Part of a small language model's weights: rotary positions, 4920 steps.
Each number is 200 + 20 x the weight over the matrix's rms, rounded and kept within 0 to 999. Layers, rows and columns count from 0.

# layer 10 attention output (transposed), 256x256, rms 0.0597, rows 154-172,218-235, columns 128-255
222,179,194,210,234,210,168,215,205,200,204,187,220,148,174,176,191,206,196,181,257,200,179,225,166,184,188,217,162,192,183,200,219,218,212,184,200,238,198,208,211,169,210,173,191,168,200,206,234,220,212,214,182,179,208,219,207,190,178,198,176,195,225,187,204,171,207,195,190,229,188,234,154,189,214,172,201,212,198,204,187,172,210,188,179,198,212,212,186,205,168,229,211,174,187,220,211,212,171,204,198,162,185,211,177,216,235,195,211,187,194,194,204,196,188,175,194,174,218,254,198,197,177,189,214,204,208,219
213,195,181,198,201,186,177,179,157,246,210,182,220,213,192,172,193,196,200,199,207,163,197,193,192,191,178,198,170,213,216,211,200,186,175,224,192,188,231,235,218,216,213,203,231,184,202,187,233,209,208,160,171,231,238,195,226,239,222,222,206,187,198,174,167,202,210,206,195,212,187,200,184,201,211,200,205,178,201,224,217,214,203,200,194,203,165,184,239,181,209,184,205,194,205,191,191,178,218,184,211,197,201,188,226,225,205,180,230,197,199,192,197,211,200,189,179,205,196,182,250,214,246,187,193,189,226,167
172,200,193,200,217,209,223,193,227,165,209,212,206,215,213,213,206,228,197,196,186,241,186,240,171,191,203,213,196,224,194,186,205,212,173,175,185,185,195,178,160,182,179,184,164,181,221,169,178,215,212,197,200,190,176,208,209,160,243,214,244,237,176,199,244,233,201,206,189,198,207,221,202,183,182,208,216,214,199,207,222,201,187,181,199,210,200,199,195,225,196,174,204,223,208,190,198,194,206,210,200,203,186,193,196,194,146,158,199,228,224,219,210,189,207,197,210,197,206,204,190,172,198,172,213,191,196,219
216,188,203,192,177,204,187,218,205,193,177,178,194,180,215,170,184,213,173,221,225,177,179,169,196,200,212,223,169,201,180,198,220,188,201,228,206,198,203,215,206,190,191,213,237,235,210,196,191,223,180,173,257,161,172,226,180,186,148,205,177,197,201,204,205,211,178,182,220,200,184,186,174,182,177,200,216,200,203,214,190,226,205,183,192,199,196,174,205,159,194,187,207,158,187,182,219,187,200,204,217,184,191,209,168,213,202,180,234,160,188,213,196,188,181,191,224,181,198,202,214,212,183,218,197,221,209,210
195,196,207,190,164,213,183,159,195,203,178,188,189,190,192,178,205,201,191,239,212,165,181,208,185,226,178,219,194,171,219,173,239,193,235,205,158,211,200,223,233,179,238,176,213,198,236,176,220,231,205,192,255,218,179,219,190,208,196,178,200,196,196,165,237,201,201,204,212,184,190,191,237,177,175,228,165,219,195,234,192,167,188,169,198,188,252,189,183,170,222,234,191,182,188,176,231,215,213,191,204,203,196,200,165,190,247,142,193,186,185,236,179,208,203,177,222,209,203,267,226,211,211,210,195,229,215,202
210,208,189,183,198,220,194,193,207,217,203,216,195,198,222,199,231,175,200,189,235,231,223,206,222,160,182,209,190,235,189,213,177,183,214,197,192,180,212,164,179,210,205,209,196,203,242,151,235,178,183,167,205,214,209,187,171,213,194,221,200,216,215,215,185,222,208,204,166,241,191,180,193,204,236,196,198,161,182,204,181,201,188,224,203,220,189,185,163,227,180,173,180,230,176,176,192,194,189,210,175,162,188,219,230,182,150,167,210,154,206,176,208,207,185,227,192,210,207,183,206,213,241,169,218,195,195,214
208,209,186,186,153,209,200,196,207,186,198,196,213,205,198,216,191,180,178,174,186,183,224,201,227,230,223,187,241,181,187,197,190,220,231,207,193,164,225,211,204,187,185,215,179,215,219,168,211,205,147,180,225,205,209,184,201,211,185,198,182,197,218,192,206,191,217,232,237,201,207,188,217,209,182,175,195,199,246,227,215,192,216,165,206,228,206,218,158,192,210,174,196,210,205,191,181,196,175,219,210,211,226,195,190,203,171,157,202,199,192,239,209,184,183,206,174,244,208,128,191,191,229,229,202,178,179,193
179,195,178,175,198,193,216,199,175,191,189,246,175,244,181,216,204,212,234,175,199,212,195,196,198,187,237,196,222,211,202,209,171,230,199,190,207,211,164,175,181,201,188,218,195,181,184,211,189,187,193,214,181,205,189,186,212,215,207,202,202,188,184,208,213,195,193,201,199,213,182,178,218,180,312,206,190,188,173,199,183,201,206,230,193,216,237,193,228,223,211,196,194,237,214,170,196,196,187,236,208,189,187,191,210,171,171,228,226,216,216,178,233,199,192,227,198,154,202,200,200,187,200,194,204,217,200,198
184,180,192,156,216,195,218,198,202,211,170,215,203,202,185,191,193,203,210,225,227,208,163,181,188,207,165,230,192,205,202,194,204,220,221,194,200,239,174,192,220,204,228,193,188,189,197,180,174,234,222,234,225,198,218,220,201,186,192,194,187,223,180,196,246,210,180,221,207,193,213,162,196,184,203,256,158,229,203,213,212,160,176,171,177,197,185,216,215,214,184,278,215,199,207,205,212,225,204,246,224,181,200,195,213,210,218,205,228,181,183,200,207,211,222,194,207,193,184,217,231,189,216,199,205,246,205,242
180,162,193,221,199,211,187,199,189,202,208,140,205,195,216,217,226,215,192,195,210,208,165,211,221,211,202,234,178,204,187,191,198,198,169,229,193,168,238,203,204,182,214,231,196,181,195,190,200,221,224,161,204,233,211,206,182,179,206,223,206,218,199,205,240,194,214,215,167,215,193,233,172,214,146,201,194,185,223,212,230,212,183,199,183,177,171,220,200,200,196,207,190,206,216,196,201,202,188,184,194,183,216,182,224,180,180,187,212,187,234,211,197,177,201,209,199,235,210,190,219,206,196,202,186,179,205,185
202,197,191,219,186,214,199,228,184,201,197,210,197,195,176,199,180,217,197,231,197,200,211,200,191,217,186,206,227,188,234,219,219,196,195,217,212,183,219,188,186,187,228,192,175,211,199,179,220,183,217,204,201,181,203,182,222,222,188,185,179,194,204,199,197,223,190,191,171,198,229,183,255,200,176,235,206,194,202,224,231,197,185,193,213,182,180,233,191,195,255,220,206,215,178,214,205,218,159,206,207,190,233,168,183,202,191,229,197,228,193,197,213,201,202,216,214,201,169,194,175,214,199,200,207,193,199,174
205,205,193,188,186,185,177,205,228,184,230,182,182,209,191,176,200,183,211,187,209,168,181,191,196,233,195,201,214,177,200,209,204,177,205,204,191,194,197,214,200,234,206,192,229,193,212,226,165,201,190,187,199,201,176,185,171,180,204,203,204,203,169,193,189,199,200,204,191,172,233,218,191,234,163,200,175,186,196,191,217,211,232,188,179,178,210,194,222,182,216,181,198,177,181,207,218,225,213,173,182,188,207,213,189,166,165,226,182,159,223,203,190,190,212,181,226,185,196,193,193,184,184,211,184,193,195,219
213,220,219,206,218,214,202,195,224,201,229,191,214,211,210,219,166,174,202,198,216,196,209,222,197,161,208,200,161,184,189,206,210,197,211,210,193,211,218,193,184,227,180,228,177,210,200,200,192,227,201,163,192,203,187,215,213,204,218,214,227,224,198,207,202,203,224,205,195,195,219,214,189,229,235,201,182,198,208,149,202,199,231,191,216,188,182,213,211,216,217,190,190,193,185,200,177,200,174,239,200,204,229,211,197,201,197,207,174,197,206,210,195,187,198,193,172,198,206,200,209,169,221,196,182,194,234,197
197,214,176,202,169,200,173,217,195,217,206,183,225,214,196,203,198,183,194,191,250,168,202,175,216,228,199,172,204,212,206,176,206,150,188,211,214,212,205,200,204,215,182,188,218,171,156,207,186,219,189,188,189,212,235,191,166,210,193,191,215,170,145,190,181,205,182,192,266,235,206,198,229,205,196,169,204,173,192,183,200,222,238,207,223,227,215,206,194,204,216,192,240,201,182,175,201,195,184,183,223,216,200,187,214,214,195,211,179,242,210,207,239,223,177,190,197,181,189,190,209,224,222,219,202,187,239,208
187,202,217,193,190,207,232,218,197,211,172,194,206,180,197,215,217,199,203,202,180,256,200,203,193,205,211,245,204,187,190,171,216,223,190,173,190,180,178,152,199,178,199,215,194,200,210,160,197,183,183,222,189,217,196,243,220,173,194,200,203,196,230,211,216,238,166,227,217,195,205,203,221,156,149,194,209,223,217,205,205,197,176,195,230,193,163,197,155,193,227,190,188,238,217,215,206,175,217,203,182,186,193,209,180,184,182,191,174,201,196,212,236,195,202,210,204,219,212,224,175,212,178,215,210,209,174,182
218,216,180,206,161,195,174,186,199,217,221,187,225,222,186,180,205,208,211,203,219,159,205,187,236,204,177,166,203,188,197,204,218,181,174,219,181,221,203,177,204,211,204,206,219,176,193,170,200,229,199,164,195,206,203,172,198,218,188,191,239,166,152,190,187,240,218,196,242,223,199,188,211,199,256,166,200,206,189,196,233,205,243,192,204,206,217,214,212,216,205,190,219,192,205,171,194,206,187,162,226,226,191,192,197,207,190,201,204,218,225,205,216,196,169,199,206,182,204,192,218,199,216,227,211,207,193,222
194,243,196,200,208,171,194,169,184,202,182,232,192,210,174,196,183,185,203,204,187,186,202,196,208,243,213,196,219,215,213,204,184,190,196,196,223,206,194,217,196,217,200,190,249,233,216,208,207,175,199,202,194,185,193,232,211,215,227,193,176,173,211,195,214,194,177,218,172,219,174,186,185,182,148,213,197,190,173,205,195,214,173,222,194,200,176,168,218,192,222,180,225,223,235,196,166,165,213,242,195,219,232,192,199,182,197,209,222,188,208,219,170,182,208,191,202,205,194,132,218,192,219,221,197,194,179,187
223,193,220,207,227,187,183,209,205,213,162,193,200,202,190,193,183,183,201,223,198,188,178,202,191,209,196,228,195,220,210,178,181,221,199,196,195,203,194,177,200,202,178,216,230,206,185,216,201,221,204,184,214,208,194,196,176,153,209,207,212,202,176,206,200,206,192,185,164,213,186,229,198,202,176,188,166,169,205,196,195,222,198,223,213,215,212,199,206,185,251,202,168,175,220,200,215,206,182,198,178,198,225,194,216,167,191,209,174,185,231,223,204,159,168,184,189,218,215,204,207,188,187,228,202,199,173,190
183,184,188,212,171,212,170,215,217,195,199,183,215,214,187,205,187,214,201,210,215,190,173,198,222,228,207,194,194,194,188,160,215,151,188,233,200,184,187,197,215,207,210,188,213,185,161,187,161,205,207,206,203,195,211,199,201,190,207,208,230,167,175,167,181,195,176,228,270,232,222,203,200,197,199,177,193,202,181,183,215,214,214,200,199,221,200,212,166,212,212,179,222,196,185,193,212,201,209,184,231,199,195,175,215,204,157,222,190,240,221,226,218,225,177,191,207,224,206,205,208,225,198,221,191,198,210,207
246,159,212,200,194,172,184,205,199,225,193,175,217,207,207,185,142,203,188,202,178,186,197,220,179,186,201,198,207,195,198,208,227,191,211,177,215,242,217,203,172,165,192,151,188,193,168,244,212,198,202,177,174,184,197,187,176,146,222,184,211,186,206,184,191,189,207,190,178,208,182,190,206,252,155,196,167,184,197,196,256,202,196,174,193,188,205,212,208,206,172,212,212,164,200,182,221,205,199,192,161,216,183,219,188,221,207,210,189,176,220,189,182,191,208,167,190,198,195,190,180,210,158,228,229,194,203,213
179,174,202,206,213,236,195,211,195,224,216,201,190,186,159,164,204,203,190,214,207,215,185,250,216,213,190,171,225,233,248,223,229,222,215,220,180,202,183,212,221,216,199,262,208,166,182,201,189,161,191,180,192,266,183,217,255,219,239,197,188,231,224,215,202,236,217,245,192,219,169,229,148,228,259,188,206,204,221,155,213,221,198,239,149,209,221,207,193,197,175,174,204,219,203,200,194,197,194,202,219,205,194,207,232,203,226,209,200,201,205,201,187,203,232,196,189,221,188,217,212,187,227,170,235,207,213,222
176,192,212,194,159,168,212,216,213,176,199,220,218,207,226,231,199,173,221,195,196,194,184,219,225,209,241,216,202,187,209,185,209,155,180,169,160,212,224,191,164,208,197,179,183,186,208,237,217,180,225,155,218,231,187,147,209,196,251,212,213,207,204,195,198,199,192,203,206,251,219,262,167,216,193,203,202,204,220,186,220,211,203,182,192,212,190,164,232,214,200,194,173,218,200,167,204,211,211,168,218,252,192,184,211,157,184,157,185,218,234,227,232,226,173,184,210,191,211,178,179,214,209,159,201,196,174,240
222,230,201,215,198,234,173,225,181,206,168,197,203,182,187,204,207,206,202,200,199,212,184,212,219,219,184,229,211,243,220,194,209,213,170,199,207,195,202,211,214,215,198,217,218,169,204,205,190,205,174,211,260,182,204,216,249,229,187,166,226,203,194,219,168,233,179,210,193,198,231,208,185,208,195,186,239,199,216,180,203,202,202,258,143,240,189,215,221,203,180,174,215,228,214,199,158,159,190,232,247,199,220,206,180,213,180,202,215,206,203,178,200,217,216,171,231,202,193,162,161,165,230,199,217,205,187,230
195,224,212,219,165,220,176,190,254,189,251,178,169,198,240,176,214,219,187,220,189,202,207,212,220,197,196,192,213,143,181,228,201,162,176,158,212,201,189,177,162,210,204,186,225,238,200,146,198,189,208,183,225,166,182,218,146,196,263,222,193,198,186,203,212,189,188,215,212,232,202,189,252,203,225,213,223,164,212,193,211,209,191,122,154,217,235,191,200,188,218,167,221,204,182,197,203,195,226,179,167,229,192,196,218,216,193,177,195,186,192,203,158,220,182,194,198,240,210,229,218,242,207,189,242,223,207,236
194,170,215,201,226,252,191,227,204,192,209,212,215,196,212,200,219,196,190,209,229,170,207,191,220,218,191,175,209,241,201,226,192,204,203,216,228,209,221,182,220,203,217,185,209,194,187,205,235,195,210,192,175,244,200,189,178,243,189,186,198,238,234,207,198,189,242,201,175,211,216,161,188,205,181,189,188,205,202,165,185,198,161,200,186,206,234,215,202,183,168,210,205,219,220,172,199,211,164,248,204,219,217,183,212,215,185,186,198,226,206,189,173,202,196,243,206,205,181,212,184,184,197,182,194,192,205,173
200,241,200,229,185,204,235,199,229,191,217,204,206,209,207,229,218,211,180,195,159,260,222,195,218,205,174,199,227,189,205,211,224,178,168,165,209,145,205,168,187,207,223,214,244,216,229,165,188,211,154,212,223,221,206,234,175,201,175,238,182,179,176,199,180,184,199,191,192,214,201,232,220,193,185,170,177,211,210,232,206,170,177,243,197,197,182,205,136,162,237,146,165,170,196,200,235,198,178,190,208,161,200,190,182,208,216,158,195,207,184,223,186,204,193,196,187,203,225,194,186,206,240,221,177,179,223,194
210,188,185,189,191,150,205,202,164,170,161,237,205,212,193,220,168,196,202,169,216,185,211,204,189,211,214,216,207,213,224,213,202,206,185,199,177,236,170,191,210,210,184,179,142,187,167,225,224,187,207,176,196,198,209,185,174,192,177,177,171,202,191,185,201,196,222,209,201,243,168,186,202,212,285,197,226,186,218,210,227,188,193,200,218,229,202,193,235,214,158,218,172,187,183,219,210,204,192,231,220,217,221,200,202,204,191,205,209,199,180,170,196,205,203,240,198,184,183,215,212,202,203,206,219,190,185,176
188,175,217,167,227,183,213,155,218,208,240,217,169,189,166,155,188,172,218,202,213,194,188,212,195,208,207,196,220,208,191,178,199,186,195,207,227,217,157,205,209,200,202,193,251,245,177,189,169,217,224,241,212,205,261,243,232,212,180,197,213,209,166,173,200,208,198,215,205,222,224,162,227,180,155,228,171,209,200,202,208,195,215,185,172,192,235,216,219,198,211,213,210,148,218,166,206,217,180,192,181,185,156,245,156,196,231,210,242,162,220,173,220,149,208,167,218,205,193,195,206,187,203,209,196,204,187,200
185,188,236,203,200,217,183,160,207,206,202,223,241,188,187,201,223,165,186,228,192,122,185,221,215,228,200,188,190,186,233,190,216,195,218,221,193,240,220,238,157,180,201,214,222,210,176,254,179,192,206,161,212,238,171,201,215,218,204,220,243,184,167,259,209,199,204,215,204,238,209,220,149,215,210,145,175,200,170,183,195,222,217,243,205,214,222,199,238,228,183,176,188,217,221,127,224,201,199,220,179,215,192,211,195,184,222,180,214,187,209,209,217,178,233,222,231,227,206,173,185,200,184,224,212,171,133,172
171,189,196,210,154,234,143,203,171,228,161,214,203,178,136,180,223,186,227,186,219,185,236,213,195,201,207,206,251,200,248,244,202,219,170,193,183,191,194,245,207,220,182,225,205,172,205,245,185,206,215,197,227,205,188,148,211,195,158,138,226,197,159,233,233,217,220,183,194,214,186,160,236,222,245,182,190,155,218,187,182,202,198,222,203,207,191,203,210,174,199,200,200,179,210,182,216,202,194,198,215,195,217,182,213,230,174,255,240,199,191,172,196,180,238,211,209,222,191,182,200,188,169,161,223,144,166,201
174,190,219,241,197,173,197,217,207,163,195,219,218,180,184,156,179,178,207,230,235,167,213,212,185,173,196,208,195,192,140,188,183,216,170,214,201,176,154,232,170,215,189,196,191,252,219,196,230,206,178,177,181,196,203,211,180,201,200,201,240,226,173,226,187,144,173,196,188,182,209,219,225,195,192,199,180,192,223,202,243,201,221,190,188,180,185,190,219,244,182,195,226,218,209,218,232,206,165,232,231,206,224,185,212,188,176,166,200,227,213,226,229,216,194,185,213,197,240,179,187,260,214,194,179,175,218,176
221,173,211,188,175,220,184,209,234,191,227,232,208,214,197,198,253,219,214,147,205,175,185,214,173,238,180,223,200,179,189,199,196,222,212,203,227,211,225,204,166,193,252,206,223,188,240,237,185,179,228,135,208,216,219,193,192,197,209,197,216,160,217,230,230,199,183,195,228,249,207,207,195,214,193,219,176,198,222,209,193,200,218,239,163,201,238,197,231,180,207,217,186,212,182,145,216,224,214,162,180,237,191,211,188,165,207,222,224,178,174,264,231,218,184,184,171,187,237,183,187,199,219,189,195,189,159,203
182,191,197,236,180,181,194,218,193,196,208,213,206,207,188,178,212,184,203,211,251,225,202,218,180,226,205,214,227,209,228,186,225,207,191,201,223,216,185,172,200,204,203,182,183,199,187,191,180,168,187,210,192,218,211,223,188,198,184,182,223,184,190,185,214,219,177,192,205,227,210,221,186,208,204,211,220,197,200,194,204,208,183,235,206,202,211,202,189,214,220,208,218,198,183,219,227,198,175,165,181,184,197,203,188,188,189,191,193,196,210,183,203,183,191,193,187,221,203,198,176,213,212,195,202,192,190,207
226,216,198,202,182,189,164,226,207,207,221,177,218,206,184,197,229,154,161,188,193,153,246,208,225,212,225,177,214,214,248,213,183,177,199,192,214,192,204,173,174,165,178,200,240,206,198,216,169,183,178,230,184,229,176,219,197,223,221,204,232,272,198,220,221,228,211,237,196,178,204,231,271,176,203,193,214,200,215,149,183,198,226,213,223,184,211,208,190,186,184,177,177,205,188,198,167,181,239,222,180,232,202,205,176,175,181,221,210,207,227,209,203,205,187,213,209,195,187,199,164,177,160,208,207,210,167,176
230,165,212,184,228,187,223,182,197,203,216,177,211,229,174,191,183,199,205,189,198,223,187,200,203,201,213,199,219,160,204,241,233,197,203,204,172,234,195,185,212,200,180,205,201,193,231,189,218,179,194,185,207,177,172,212,192,223,193,192,201,229,190,215,200,228,201,198,207,221,186,218,182,173,304,175,233,209,215,181,196,178,196,233,183,206,212,206,220,182,200,192,209,167,175,210,192,187,189,200,192,201,213,217,222,198,171,233,210,200,206,186,180,213,185,213,223,204,212,202,212,180,202,193,221,213,203,225
232,205,198,196,224,203,199,165,180,200,181,238,187,198,177,158,162,175,210,180,188,170,219,179,179,214,209,196,205,229,207,207,168,197,185,201,186,193,185,219,192,182,188,211,232,220,206,191,172,178,211,156,229,209,222,229,201,201,229,183,139,178,185,193,201,181,216,227,199,221,175,191,215,201,200,219,219,190,230,212,208,184,184,197,190,204,200,143,207,199,214,206,214,203,236,206,195,147,207,234,173,218,215,225,187,194,185,173,207,218,195,202,203,177,215,186,214,184,189,137,216,213,208,240,231,210,199,183
194,220,206,161,200,160,221,180,222,189,206,213,161,209,172,191,220,200,187,185,190,187,182,190,160,173,236,198,174,179,204,202,183,209,178,224,200,196,190,192,202,227,175,188,202,177,178,176,204,158,184,214,218,161,174,224,188,247,230,189,196,212,181,190,171,224,207,229,226,204,233,198,233,178,239,188,228,218,205,235,183,188,232,185,185,223,219,183,223,195,235,182,146,225,215,214,179,158,240,208,214,184,195,209,180,165,182,244,214,207,192,157,192,129,181,172,169,225,211,156,212,181,244,227,176,176,213,178
# layer 10 attention value, 128x256, rms 0.0551, rows 91-108, columns 128-255
188,197,230,179,182,243,195,198,198,226,210,193,198,212,212,169,214,179,220,188,169,152,159,206,218,245,170,207,212,193,218,193,199,202,180,185,181,205,198,212,197,231,184,210,232,169,186,223,189,197,209,212,190,189,176,189,186,210,172,192,208,214,197,227,172,189,194,202,206,196,218,206,189,199,195,157,214,225,208,202,186,210,192,197,210,204,231,223,177,222,179,171,182,206,184,181,192,194,233,209,215,186,209,238,223,199,219,224,196,213,196,186,165,186,222,167,210,222,180,207,201,218,206,216,191,203,230,227
176,167,181,211,189,218,239,228,207,207,205,190,209,210,208,205,228,149,234,202,214,215,260,152,231,189,228,208,221,175,204,210,206,196,211,210,238,206,195,199,190,208,191,179,196,231,190,185,232,206,188,217,212,206,191,225,181,223,231,167,212,179,249,177,184,176,194,189,193,202,236,206,184,209,199,210,168,226,210,199,192,190,216,239,160,217,225,208,195,210,218,206,175,190,204,216,196,161,168,178,208,203,210,144,201,197,185,205,228,196,224,214,191,191,179,191,194,231,205,195,152,158,204,184,187,219,201,180
183,180,169,176,213,186,213,215,189,182,235,191,188,183,208,190,203,197,224,198,177,194,178,177,230,224,227,174,210,224,211,177,174,225,182,185,185,181,175,233,195,235,206,204,155,196,219,196,178,187,194,210,220,211,216,176,199,182,192,207,218,208,204,215,224,208,196,238,199,213,198,216,186,244,197,215,204,177,197,235,218,196,198,218,258,168,175,214,179,235,223,240,226,184,219,214,176,219,188,212,245,212,212,209,206,202,179,230,160,213,205,211,207,197,170,178,197,210,181,210,182,220,214,189,219,202,170,213
199,218,187,219,227,159,180,185,247,175,189,192,187,188,183,183,228,211,192,172,176,181,185,204,151,159,211,172,168,193,184,216,194,231,173,207,196,169,196,226,208,211,161,170,222,215,181,204,240,199,176,170,172,219,180,219,155,194,189,212,202,215,206,227,206,161,186,223,186,214,234,181,200,180,199,187,227,184,195,215,224,177,190,245,193,196,233,198,200,193,215,195,143,206,228,201,201,197,204,200,189,227,209,154,211,187,195,202,199,229,172,230,202,169,174,182,185,216,188,178,194,224,191,186,169,192,191,203
189,191,203,208,174,170,224,220,190,209,231,200,178,217,210,233,208,234,209,182,228,138,215,201,189,244,205,181,171,164,211,210,185,202,181,201,186,224,200,217,176,218,208,175,239,231,218,226,181,190,172,207,189,203,210,177,222,204,190,208,203,178,224,208,203,179,139,190,203,206,176,188,183,196,199,165,183,207,167,196,187,200,198,163,215,194,197,197,205,196,207,213,185,209,200,178,232,213,234,186,206,188,227,188,197,186,176,208,201,190,232,201,168,249,214,157,218,234,201,193,217,210,169,207,225,211,208,196
194,201,216,245,231,231,225,223,186,178,182,225,203,169,197,206,206,162,197,178,143,228,206,201,187,159,193,175,220,192,187,218,230,194,224,182,218,176,241,226,180,210,182,205,185,214,212,201,199,208,222,210,210,225,175,225,202,193,206,196,193,190,206,219,188,169,172,204,192,205,188,197,249,229,203,174,201,200,178,186,161,239,190,184,241,229,215,190,183,219,223,185,218,191,180,187,192,171,207,209,169,200,204,232,187,210,157,177,218,197,193,192,182,210,236,199,209,148,172,208,247,204,193,179,208,229,201,213
198,162,178,180,191,184,165,211,211,216,175,181,232,217,190,168,180,215,185,198,166,237,213,193,171,228,205,200,193,241,194,179,227,224,207,212,224,218,207,168,199,188,218,166,196,209,213,230,182,202,175,205,217,199,238,184,190,187,212,178,214,160,205,205,198,207,193,171,170,190,191,190,168,200,203,168,182,183,213,198,236,191,195,202,226,204,202,211,223,221,184,195,231,188,224,208,192,195,206,188,199,206,212,177,181,188,207,182,213,188,254,175,181,181,222,203,240,255,196,205,204,176,200,206,204,239,206,189
211,204,168,181,222,187,187,200,225,188,148,192,175,186,175,182,225,182,180,229,205,200,188,212,203,223,245,178,188,183,209,212,158,203,195,189,214,205,181,216,218,205,207,227,221,229,194,217,224,220,184,181,212,211,202,184,186,189,158,193,170,210,193,209,218,170,190,210,206,197,167,192,240,190,198,203,204,224,222,207,204,192,204,215,194,214,210,245,231,201,228,210,219,161,199,213,209,233,200,229,254,227,203,215,196,179,188,193,194,230,175,232,191,208,192,193,210,218,204,196,170,225,194,243,195,188,199,202
199,187,165,230,215,215,188,216,221,173,210,176,200,223,221,208,202,176,226,181,234,191,254,190,229,241,171,229,201,159,213,206,203,208,202,184,193,184,191,214,155,230,189,184,206,234,215,145,203,182,213,190,200,160,186,183,193,199,177,196,199,198,192,170,212,181,192,189,229,209,140,210,187,187,205,187,200,203,165,205,193,234,193,211,191,197,199,216,193,192,228,222,169,218,179,181,206,236,181,225,171,199,200,232,212,226,231,235,209,197,192,173,220,196,201,163,236,196,202,184,239,194,201,195,226,179,207,193
208,152,145,201,232,187,207,145,204,171,235,168,222,223,203,152,189,198,201,170,209,221,199,202,154,183,186,199,210,182,183,207,190,219,193,235,179,206,218,206,194,208,210,183,227,219,197,212,203,184,161,179,196,183,184,193,202,205,184,250,194,189,204,231,206,195,183,183,208,177,181,206,190,169,201,173,223,181,189,210,218,250,198,241,210,194,181,198,160,189,193,170,212,215,186,208,194,235,228,232,200,169,226,200,211,187,166,190,173,179,202,195,220,180,192,171,209,226,192,193,203,173,244,230,196,179,206,243
206,183,158,221,175,185,231,215,181,209,210,174,193,177,189,188,186,238,201,227,189,202,208,202,222,164,161,205,196,216,209,212,198,196,241,223,161,208,174,198,180,182,202,212,194,223,205,177,192,221,191,210,212,194,182,202,226,222,200,188,192,200,203,190,232,173,171,188,207,215,143,216,158,181,205,246,196,212,208,190,216,174,203,215,205,194,205,191,178,236,204,205,189,192,216,213,167,226,172,169,196,258,222,181,198,183,229,190,183,222,183,164,197,212,187,185,201,195,222,221,223,226,202,180,231,193,170,218
226,207,189,191,167,210,194,224,211,184,194,181,206,195,181,184,208,209,226,178,214,206,195,198,212,212,167,202,242,209,206,181,172,168,210,174,199,140,213,204,178,192,209,190,162,240,182,199,218,204,193,185,177,216,171,215,175,209,173,211,235,172,253,187,195,199,194,167,199,188,202,169,190,244,195,181,169,178,212,162,155,200,214,231,226,199,202,240,191,178,183,224,167,228,205,172,192,206,203,209,223,196,197,189,206,189,244,196,207,216,235,228,215,221,186,170,229,160,211,192,180,184,193,221,226,197,176,188
199,174,189,211,190,158,214,221,182,176,195,200,216,202,191,168,195,217,190,195,205,197,181,214,168,173,218,175,199,229,197,190,198,211,186,221,165,235,217,173,205,223,211,197,155,169,183,209,188,193,213,238,214,189,221,166,198,189,231,171,222,169,177,215,186,185,208,201,220,214,191,188,222,207,194,164,222,218,227,183,211,192,189,167,197,187,267,184,192,222,177,174,197,166,216,223,192,204,210,175,207,217,165,213,202,216,179,192,202,231,202,183,220,162,168,189,200,227,183,212,236,193,204,197,194,241,237,192
219,189,160,193,184,205,246,211,230,166,194,183,195,228,202,232,196,186,194,188,218,203,198,171,197,168,237,170,146,218,211,206,212,209,207,236,208,205,200,193,199,181,168,191,196,226,190,212,192,201,203,177,233,202,197,181,187,191,233,183,181,203,201,200,213,208,223,200,199,203,191,211,232,179,201,199,199,195,205,184,201,218,201,201,213,185,185,192,214,198,215,226,181,180,207,195,235,204,196,228,181,199,180,177,224,221,204,194,202,193,216,191,173,233,188,189,232,210,217,177,187,168,218,195,236,219,196,210
199,190,184,194,205,195,180,241,211,216,212,209,201,187,199,175,208,235,204,172,184,209,161,173,151,199,201,168,209,227,205,200,221,218,196,187,174,207,226,222,170,212,187,163,189,225,223,210,201,199,207,184,190,208,209,220,233,210,211,193,227,178,202,256,178,175,186,204,163,204,179,188,166,196,197,176,193,206,222,212,217,206,193,214,205,188,220,210,167,214,196,227,205,201,217,210,231,199,264,161,208,175,212,197,213,200,187,171,191,219,211,205,198,186,161,174,189,231,213,186,242,194,206,176,206,203,213,224
198,177,191,225,221,221,176,186,161,230,205,244,210,163,206,236,245,183,186,216,177,187,189,200,209,199,232,184,211,200,183,202,205,191,218,218,196,194,228,208,199,217,209,178,172,211,205,206,224,194,220,177,186,248,202,196,209,226,155,228,144,170,159,222,200,216,170,190,200,182,226,192,192,217,190,207,194,184,198,209,186,206,195,196,208,225,226,215,183,170,191,201,191,190,224,213,192,222,221,225,270,242,188,189,203,209,244,184,150,202,182,214,171,215,198,212,167,214,198,223,220,210,204,184,203,171,223,176
177,224,166,191,175,173,210,211,234,228,177,193,201,212,148,213,220,201,200,200,180,177,158,228,179,189,220,176,206,206,161,197,198,241,178,189,218,240,196,200,177,202,193,179,197,197,215,184,223,203,228,225,197,223,205,238,187,223,200,177,202,207,186,142,199,198,219,210,166,233,219,203,250,239,205,199,217,158,173,203,197,203,204,197,206,229,183,201,193,168,208,196,168,204,228,214,197,189,187,187,241,199,197,210,179,210,191,207,203,215,156,196,178,179,210,157,160,217,203,176,234,177,236,208,239,212,203,205
207,165,190,231,201,178,218,238,212,174,180,213,217,204,222,192,209,190,200,210,190,214,208,210,217,174,197,183,200,215,201,187,207,220,215,200,184,195,216,192,206,216,195,200,163,201,203,199,212,202,204,210,220,177,210,182,186,191,224,163,205,189,198,234,182,182,207,193,202,194,179,224,192,212,194,222,229,213,204,201,210,194,200,177,164,211,226,179,179,194,204,180,193,187,217,222,177,210,228,173,188,207,203,206,222,216,224,197,205,249,220,173,204,179,181,201,194,215,204,189,227,209,209,165,207,220,229,191